Each number is 128 + 24 x the weight over its row's rms, rounded and kept within 0 to 255. Layers, rows and columns count from 0. Numbers have three digits each. The size before them is the row's rms in percent of the matrix's.

# layer 4 attention output, 320x320, rms 0.122, rows 35-115, columns 160-239
111:136073088128151135116089162142117171144148163130146086123127067088096124128148147101071133129109106126100124100103095144095127126120168127114142145131136146083146136103129195144117119112089164132175122098141137146135125126126124123090141165
098:112139128121111104092119104156123162168101109129143140131179139109143179145138115110171149124129151142140115144107105148115162151123137100106139097147173136161119125094094130114117140088104131087142134123164117132129119157142161106078176112
102:163119109142078156164123138151130108139077101141161154113152118155133134135104133167122108160149133159146135143108112136143118114128160160127094144159122147170082123145138118132087126149078139150127131108114092174105135131156111120147102145
098:135135117138130118112157143174120088128156125122111134110114133140126134149147151136137119163142137155170132147125152091146178132114121101135111156076091106151148150153145151110120113102110143096101080098123149113110122109138103098130139101
102:122069144133092135164129104153126132142121111148156138106142104130126164192140151135128128128114133143145123124150116094125165162097128149136145125149109097127100129132126125127126135119133108130122116139126151147090132091152157128118146125
096:148115077156141157149108079081180151146119114151181132100124148132145138146097165173088150092128122134111114114133150136123131136147115119136147094123104133116186191097119123162142170159137143116105128155135089168149171090077123106164124097
105:125155110140105157127107131087141094136136138138164112129095116152121132104114114143124147100130143122112084087099122128113131114147084107107095124117163135100130112135065105146116141142080095118162170123117152148112162141092107127157087133
100:123169167139181133130132099120137154092152114144145130081133106154133087120104144107128129128113131138132178133086131148163133135121145140109139136113149116135072124154124112134135132117097166145128119122095140110135100112121135122109083128
106:132122152113131153127118105098112126097116135145116126135163135153111127090151116124099119095129147114105094141110125158136151145136127142144104135128140169162111117151132113105152112163138115117132149101078159131129134109153147159109155106
107:118123140113138100103120141121149082133162119110126163172148091158138138161117136089149141167119146098118116135128119112117174143116115134115127143097125128123143137125101096136107133109121147104111095132150090156120096113159140140131119126
111:100138120108117126108119164136126156130138157131135141153147111081125137144124125102118126139154094133133142127141151130076099127071142127114155155137123118143097107138122132122097166126121127113123174147144146124086141121124180143137130146
100:124104127112138088134191119169087117147129142112069130122140154123126104146142135112127136074194100100140132127082096170149153138153114103153109124132073129136153125113160135134175124152144146145121131168132133108105147153162116132156118104
111:112113119143108083147162134086100178145114180126109154071145116135104127100140150100136120110103107082150115132116126129140187145220102135152134142057100114131111131116149094134113141143089107085116099141158136156095139080088129131120113144
091:170144132127103118115129111127095079129035103145122149163167167137104144152117121136096079105102179134133136138153115142156126134115141107110139099098141100122108074120148123133172137083121122108157116140126159089166127173138101142150167115
105:149095147142151144123109095151126098142150127088131128140133150141098148106083162086110096140114127102124141089152165151101136150132111108112105184129124149174128105133129132133091133135184091108109137127142129131110150136118122143131125098
090:128109101117109111151098149109113129124136134107098132112104130136142114147064117128084120131114109136124138069156148104094104120181150132109140119099129169126154117115115167149109123115142114105141114142126108155124063096131150081074111109
106:138106106100100129084130117072107106164139118141135140118118121097106161134106134132142150104123159180111140188127117123127099128116137153149122111135119161152166132083156099085168095115143119178101135120116112134127103136111109102164126118
099:098125138165144150166118139144140110145130153104138092120143137123123143110100101106154115116142148112116116119126090152117116128158128178096117121152174120110136131119175114195128140112068111146165145141126124127157107132144122144081114162
096:153154157094101144117163122146130166101120139117134134141137106130094137089143154152119141128114121089156171106130111131161163123149132126138086129080145105110132109144146126132076153107117118082125143119162146130073125096106132152151135118
109:115103121119121116144098161142088108127165141111175130121106132148099144140147183133105127139115128160152141103166116096103118151148137105120123075136141135146124117134159126166119106120142111095143115135107147114129119100149162151165112154
098:110132173157152111127151150086112124130144111159120144117102143132128121142144129107099104144144135096139125128151127120129150186132112131151141119106129117192162121091137140109127139080099099176097152139116121130160152115129157115109095104
098:129162110173103105125116137084092121137156145120133148141122115131123130135137114129138162164125127116110137100156148128127167141145123129148159129120118133073099161126126169132130145183085155132145110170098139136102118099118161168136119122
100:132084157138119077100143159117107125151147128131155123142117148155113121116166172143112118090103099082141146088100130116132134115116098125114146151087132118144150150191152140155141082096123108095091113100129127155114108110164108140131137136
094:172163138163112186097128060129172125132130159104166174127140153125132098141128116139091140153119155139140143147150103163156099137140107129127139132156146147092156126136137104115102127124156079107131115106106150108141140180173138099151117142
104:135137150131120089124145111099107151164126160129129153098171120147141142144094128110161128085135165089131101094075134133136146139115067149169120158073110155135067130133128069123108126122161115108067124125149136114152124070101112139147081153
098:091117099136144123175095131138153130118098133113117147156149141122128122147129109101128155078141150150145153125149112071082151144125152124117104127127093103128151144135134085158149111129140131154183105153156144120148079099116144151106079142
096:096117105134137151137137149130137158110142125150120173126094131157127167138135112164128115078137097150118132144144135179174127153098118127127145135151094119131103119130134115168147113169094106102141134141103112136132128147146138134129158119
103:092129139131136103146136109090112152112146134132103140136129119069139077116130114110141129112131116127152167109126125154116155106102141135124126139088142147108120146087115126163155147098113146115148147107119151134140165140114113080143156135
098:129154061162136139154139134168064141129129073157123150136160118161142161109152132118120113166147155112127156115103097117088138132114099094123136142137121132142133124150128096157117125148166091185151098154133103115139151099174131159118130146
099:136129158166117135107089113123068135173148121147146118145130118074143143136120135118151129112123125147124156145150123130133089119142121118125132149127162115110148131132177132160120120124167152131134125129129140076147160144132167111100160139
096:097094114115105151129144094153135097140097135125116151148127119153121123153151143127121137107114139102139187116148068099127104137126118146156101122146138123148190123193126114095118112098126119110099167124165125067133122126119123119121145108
094:139143077160129133133149177172105151134091179144130107098124096152123149119151137135152150092160137145136145090138137129159120134110133129130151131097179112115125121116104180140116128162113128121133133094192125125134124109116147132108102101
097:159133161119124121153149099145144147125100099117140086151102149145155151142100131149103126160101134105110153166138105137159105146135141109104116080136116140098064142146131134167127109128148181132108144154146128131089162143092135148105107080
097:152118131114136147112126148130102145078141136135122102103132149146085136137116144115092152127113091108105163150152114133144122114117172127100085121141126071158084160105112092140159116121136096115194096130091125114189148102109107158130143137
105:111140117156140165121131135112126104126130128112180152126140112143170149113092110110159142160112140120096119146104152190139131140150117145080091139138173110103122158116129113116121148118135113135148145123151177118098090114178153139136124113
106:134116117135076102152140136139095115099122140153103103123143127118117118094157125118141115174127148110140177143146128174163153132105125144114089137128085139111139126114060148076152097128130113155116150116095133147151156127152143095127137138
104:136135080095157134112136137121096103126132146117146145119148151107127116107090136096115146145106120096155154148190138131137122096138160129117119088132071137174121110118166105146150121109134135100124112137121061131126146128139105104107108176
100:140150106133144100098123144083130164134130131159114126161130156098155136144135108104089089056134138129082166135137134099121146157099105150129115136174111160149120123155142099144077098135144159114104094134091129116154164142094137078096107142
105:094124142122117131103186100127119116215118084109177129143129120107144096105109133111146126135112111095117153102146126164115141145154076116117141127098129115144146124104155083102114112146153125128166105115129132064218115124127154159149108126
095:145116116138155149146132149143112145121120162156135143139077130119094126142138139077116129099139129137110163112142121126172165097157117124134153148112116124139115133125176107162097089135152169158123144136141150111175127138167104156105123133
095:126144139124133132100118118144095192078125154173114105129129087097108145142136169143116133123115131150138126149119146126137102120085132166096101162167100145136103123100108127129121114116107152151134148117169146111112075134091108118108135127
097:125123124186118169193123141118141111120089174151121133119099102097126154104105053116090126130135114165121172156097114128131067132132093124142066114144109099155153144138137102116139158167108092114142127105109135107130128135143108136139168109
107:094145139127144113104112089144138180147100114106108138143120157129142123144150149125126122096134132113140126131148109118128113158134115147154126135139143178104136114097103116159101099136181136084138123161091172107129166132120112105100115155
092:149112142158156133089145109176150086105131123129102171192115152127139138109116113174160118092126151132098113122113156091156106117127119136137095128120129143149114116142109134156123103106134131139184143121129128110120154149109120122146117123
098:126125142136103123128100165155106119144121124144119099117147149162124115137140173152130135098122093108107116098113129115126130128145092136119134156133142148133130161119143172146131135135131122126163131089142063136141096124116132139157108129
099:138161091116116142119116145139133138112134130125105114141136110125068113137170120148123129094122078143133114096192138145132133088100144112125117111113112114180103112147124097135166102133145135143070124072105103098141140165101120124136124127
108:151075095169115098093119157123137132119143124158114126145124151161100143128121166132165161131146139072116121160142063129129115140139101113124117153120135155111132145127150150159141117140152080122090133103101085092127145150149167132099119146
097:136134125136121144161131095131106158112148092137122117138108147108072087128127116137135134138150142112114105114109081132152138141139145144145119099129139116135099108116094090164136135111147129157091124165158162143173134124138138152167149149
099:115111087118127105106085118137089154146172101109169086152087113137141147131136128095179126129101145120154109146121160158104172139141123102124144153101100137120154134128155170122148146167138113146153134152112179097105145145164108140096122135
101:165132136142105134162142171101116082098124088124133104120170130115126138149179139141123128130104129131134131115134142138094145129147165113147116122179085121144138141107182162070126131168127124107158096131150099102145119132133122127113075135
097:162126155147155095110134126139111171147126137129134125147131112125130118165100081139147103125073098123149145132146146130169132147133080120109152103145131146147113118107100123113163068116124120147127143129114169158135126126129138061129124097
086:109137110115167200127108118147114144139109087159147092133112115064138129155091126137153127115095197142126112108131136105106073089104145151130137138159147116100084137134115130134094118134137135131179124138157129149133142124120135131109125127
088:135095124124140124119118113169099127158183125169098134098158109130165162134095120088131088097123124095124172161102125132067134179154121107125085159181156145172102166120124134148142125150113138135124129100118148112099140060110086118091094097
099:148133146127132124139106173129152116139089118114094143161120141144155106162141137138118153091086133121145089107179145130102107163122140123139096137158133152092143115161168116119157140162123114118124127154129125127150145121130145131132147146
099:121115137103155137128140095143150098096144127087159150129193139161132116116105115144148093152120150157091163123119164172131105146158143129148109150099123132131133141143155100148124137112145137106149097147141136118132137087157135112133108096
096:140115145120087125147145096137154105118087125100106118064144120167130170100097153136142155141124110138079139158086120091105132119177136133110117124145121103119121111109129146166080128090111132120110153117137106127072139108146155114136109131
105:116112087126095090100145140160091139118152085125106111171121127092162118139140138114092142142154093080107096119092125121120071097128131118111145123120159122143135156121161173098144106122096115134147138121169163111110150087134111125140142134
096:133091113133139127138118137098123092134119130125115115150150117107155112134122113144134099141100147093118121162162154143120124134126115098159105089161135150124079116096100121129117136148145175108152129142134176100155092124122111159151102125
088:153123170157147108141143104134120118117135171154143163127098151183091109133133084148165086125131114153142132157064106093140129152167130147120108132126128149093137124111204120100104118175120162150103098100144164116098111119192105115128117148
105:150161150155145152083150112126122134145102076174150110147105125123155119122135130126086123130160073161085140149142128125158175104148144163118142132072102133141133126129189151168109113130158130148100137119089126109170159124112144113127118100
104:148116123135126106144103122161085124107099176144143145155125117159127152133101129142132132122136092144135112138106118129149149103134131139121143138141136120157143117139120126124072153120145143138146121101110136113179133109113105128135149094
091:103124090135137168118122150133090103156108161099095104130128142152105123102142078159111117124132156148107137148107108130127102164145107110145134143145127110120125143119121127130111114122137095117098075138147135156148120099115109146155148128
105:148118115123130137119120137121117128114127153109113117155104125080110142135159137122180078143123147141152121106147177135133139129165122112114136119113149109146150128125107139103146133107152144118134103156108149090128129107153137139127189121
095:136138129142146126165146080137140154167130122114151106111115118077094121144148132168074142120127115109135139127172088144102151135148135124124129138123095149103095123118097131112121095161145094124119171106156156163148118111111117094130183144
100:143169144107125104165120137136179102123100092119156098116112116086172120117108165144139092099093125125132160154129133107105128160142143098115140147130167154148169117122149131154092154109132106110101151142130172129123126111120116116110161099
107:147112116092192139127098121118148170078114158166151125136113141145138124169105147133129151113138099145136151146110143114131106134150136153131111123127127156092118106132114108153125133082132095137135139083113147142162134090130126175136196143
107:118132120123142178140113120111152126172169143155131099063127123121131121137161151176124108061100144129131093108128122114134141148119109150118123125094129099130113141126144112126146141140121120135149121126109141142153103091103146127161123143
091:138122095090110134146088175118125115078114109112132145112108093085128138092143079122117144149130124190118110110102100101144200094126186140145098124118138164182119130118120099116140103154133110115124136130124161071154122160128146185105199168
096:129077170171116113118127116140091126143124134096176131132083139127161114119117103125109119144142092131115131129075185114070125129118104136126151152122179156128090166165139147143113143127119153142146103145121142140131145193162140091131121120
101:118169148084154170157121132156130127104097132149119144081140144145119127095191141072123074146126177132163112096134131120131123110101107135117156145126179082111131090072098107128141139112106123145134116101109112133142150106109157126113103149
105:129120141121105149155133131085131130082147130137129102155100117146105098120119116095098128171136150124175122145094152147085136113064112163093163079116130104138084141141105144141106128142135172158148118084111145099105158139126133152106115139
100:142098104141111115159092099091125163113124124133135139149135079110153167117125062132133158086145115135076101146125132082141145109152131130099088116172107157129077137122132131127124109105133117140165063125147133117136155093099130088101116106
102:101178102141141158163132127128120186118099160101132111105124107160138099131118137111121096131137131084073118104091116140121077129126138127116090149153128119165132114143123200159160135149159106116142109110102130146096137096135148155111118154
101:132087090127164140135110143128075148114121151131108096108162098137156140078118123118151084172125188121078119118182106118126168142093157095111106146111104121145122121131101103109161146119138138095140136123130132123135148097159131174144099159
091:093139102122159150103151135070119095149145121134153123126132125138138131152162120148148140115106147138116127135134124117097145136085153106145100152076130079152089140113131130099125133143114156104121163150143127149156149160112155162115143126
095:108132160144125149149137144097174154118097102111148144151125146127111150163123106167145134106136158142113151137118146112151160128090135116130104114097092157115091159140155149150114137069152083105138128154099110059181117156081187108165123128
100:147107092133137081152116076151112098091157098100108089085123106127110142143125134106113139134113084145170136125138137102081110125150134114143130144120145153127124156096141194079116130118089157133141137157138145070078122138140098127152138122
105:146167102119141105123111181132138127190132103113095124140136173114124115143117172141131158130132150141150155091131109143135113112165071132134105142093079112133110120144135155156106138165153115131100115154092162139174143145112156145111128129
099:141115176109143135100128155142165081158141100133146118117101105144169158126124167136116102103160159134132094141116114105124113108162140128117121125160108116091102116112146087150118130123160131127117125143108181120124149132115106109105128148
107:152134147133148150072081102107132144108122091107096128108130104222126089119129106163078139124135127146125079107109115124155077134111136116095120114105172130133108122105121084129159135141136116139160159113114133142160087147131117163134098117
107:112158125131170112113139139156136148157090169113100160088139197161166137116128171153126129135145134116136107121098129122126153137138156130112141092118160135114142098117124111097092110128154126137147109117129107157139134115118100125079140127